config = dict(
    n_layer=13,
    n_head=2,
    head_dim=128,
    norm='rmsnorm',
    norm_eps=1e-05,
    beta1=0.95,
    weight_decay=0.059,
    decay_fraction=0.606,
    steps=2170,
)
Each number is 128 + 24 x the weight over the matrix's rms, rounded and kept within 0 to 255. Layers, rows and columns count from 0. Numbers have three digits each.

# layer 5 MLP gate, 704x256, rms 0.185, rows 147-161, columns 64-127
146141120104127124131089128112110180101171107079135178102143121116136132117132154109138132128115094142127125110136178133116108124138115109105103167083140146155152128166142132132145179090137134
109150153112128160170137130097133130128141146114110139155143119146107151150152091144104169141132117113115125078130108128137081079144163136134088111130145101153154144116110116170134160150156125
117126106103110148111146153149101054090131178140135150098096124130109139132102133151153162156096150167125127119140096126118176088125144121099125169145112136121113112087151160158101103117167121
141086110113119127144128169087126146134136133145114105141132080141156149103096129140117102103128102163116129083098108131116149163125127147113147137160133142167103161136107129159090165149112166
103127119141123141132146102097113158147125129114114143104113131119150172138133112125134114107139123124148172093152127111126145100125138115101107103125128138171122147153134137106077148151145126
112140099113131153182130145126150150109111117139092141131175124151088145133099156102142103087145098125142116146137111104140084123131073159106148118131111046134168144162134128099087133169094128
134095113129138123129111121133112123144066095143116153125095108108130130112124148109150136110116106118086138079061139131132105149120076101126141146130121142132166156093157145096093097101114142
140127137109148107183135170109141141147153122130132078150128132133136136124107152133144133142135149126135128088131139136156133130096093121140116120121163105154128107148135088159112156135102115
132154124140112139138125165110104145078142162143147092131123165107108111108149134135129158113130173129148136142116123106121154166141096132123122130149130122128119131098135165129133143121145090
161121122139140089114109127084146112156169126096148148154153097131125163094109138168113137109157153106113127122118098136110164102122122117132162101124099130095153134159124146135112138177158163
137125167105180134152110119155093115130157132104128103136086151147133132142119103173118161138208153148110087117125143132121137093103129095119150142163082163119107159137147130136136122116132127
097142141130131132111159145137136117104123112133114103182138125106111161141097135107149121146162113105135153110142144117091150097167172077120109148138132068132168103159170157134104123159122144
125086117091102167109108127107112188154151149126117114100126104155109130168096144108111115112154114118134122135159139144110128133142144113131084126150134162107138117170134154102156142144090141
105147172106144121135128165140124145158116139179141077126178111158111146139166146093108118140091140129128113115128151149182143177120102169163081126132113131142079159112136103139129135108126207
128137131158147143158132127112116137118100138131144117118092141130099156133145147084152127144140142139120162128147109137105133100119190093083133101159108136146115171134111126108128085173116127
# layer 5 MLP up, 704x256, rms 0.186, rows 147-160, columns 64-127
131106161158125182103109127129120167129100125138139129163111092136110105168122138108106115109147096131150148106113128172144086124153127147111127145135121157140155125130138099117175134110138105
107098082128163119152090099119148121150124092142146105120138088130103157106079152140099142165134151145143115106122085156119120162116130159139123145113076131158114124091146113129164136162184096
114136172107107098135098079102137116114112140115154098132112104146125122109160177100168116159144157137190089142163129143118164112164142112125174125136130141131123138154161204123106104145079103
134104126143114126122122096141111071142176097140142131133110141132121133160149151150081151127136098131101168122134152095143162133157126133117118167100118101133105110136103112115133160085137085
102130132096124140129123092153113135129123107133150124078143109153143096155141097118094121135123162099179104099115123103112157154126120115123133110150094076099147141120126139115113134108137142
145091110128140156154103115118121145145175130147103160122126134121159126145142121144123142123075117108073119118130155137088134169142118143134084186151122100119095116102130117167128138133170112
104144167130126172114139141144119118128143164104081120114099140155137165136110150094110120100148128131140123098156056112152158117135091085122110123127139164126119103145128121124135119102146139
131169131129168148150123102114149166103109159120121116123123143111100126128133116115151127134142158148089147128106113129131147163113115163175121111182139128181136153164115123165138156095133163
135086154104118101140114145105134148144213140105065182120170100114143157115101130141138146090111140125157159127091114145135058105141101117129127142121125155139174105148107146163167114120086108
131128148151121111115144117108151164147077118102170103141132099098103148116118160118124128131126114153174145151135143102153124122128164144136132114111135161120079151128173137130147101150156171
112121107128132079131117084117115124153152138146111120096108136118129138163121108101147115108151175166127120098145107117105141097105166115116111125142103151205135181113118102133105154129170131
178108144113177146100134116121138130119123145100139087157111118129173142065138129122104157121078122147153133131087139155095117138133156117135153097086095180123100120112113159130126103080144154
121091128140137105083123135094084125123088118108102085128114135138144174117123126090122162166137137084119137119127090102163156097141113153143087128098119111150150110129156096122163128131119123
160119109133147103078178140129116159157110143159159103144083080163098145134168108137129131141075118166137114108125148109117092111124162105127099148134161127156125104125123137125111107106156159
# layer 5 MLP down (transposed), 704x256, rms 0.173, rows 147-160, columns 64-127
128107096155159135145112132135131167145147136115110137125084143132117111153104138131083108115112150140109114148152128119112144151118171080153120141174177137164117123121121106129102114171142110
107106132115141140126140128160127096122167127120155123122112123150127149138141104058197145096138113167169180132094080169108106171115178124154130160175125142165094166163140133148110131112161106
163082136127112149156150120125117118115133143134097129125148115131111096167077166136158140133133113170155088136146133084124129114102135165085144143141144104143167130122146162138116124120093173
097101117143158137115136086161110140096125100133098142138159085119115098132122155152081107131115098126113168097114136110193120110138089183101079135092138144089118162094093117111145153120123095
167152116139089079148134159130124125147089126137108095110069106147156115119109088145117113121136116110138123111116120130140138110163103114109119115122113108102110108179142124104094128132153148
107163160127111183145143096100138112101129123198152120135128108145100144132143139144089129118135119102151147124116097090129133109145106140118130131140130094091096122110153146084112107128106088
097109157163143130131170137146187103088146134133122087105154168093144123117158111125113143139111132163152141110117100121127155121135121135136152109098146128123113114104088130162159187163140143
150105131163116181135072109175112158121085110125130092114141160119124127122123135132126116111124080085113127153138116097098114137158157112132127098125134122163113118135140151161132111117138135
123105164121080148108142095155152126092143112124137131138116119155114107188118063147154171166101122136103105108122141144114134147115157132133156103153130113154147140114134129074110125098128112
110175159149093134116127143138135122167118172157134160114123086082154135147150127146088161136140151130158158121148146124139151114139127162136121088094138141121130079133142129160141133121097192
125104141123173104144130155147133113100111106157138134118104118121132122150089121091085144138179119143144135093126098121126136127152130112141103132136119138145084148097137132084123104129143144
120142105126124137168108126098149150141129147137158142081131142112109138130153150130129145118144148153144091138123169125133118151104118131135143102132131170156153130118147084110113117141110129
120147107155119156110107093137129119176150133142161143119112097106111114139108143126102116158125147141148086107155158127123135128152131122169137163135172115134144082150110158139114131124094122
135112139113171109139145197133119147105091123136137072088130166141090141111118141180115106125140140131148144149115162105200107106109168083168161182134116133140142127148100114095177134129126136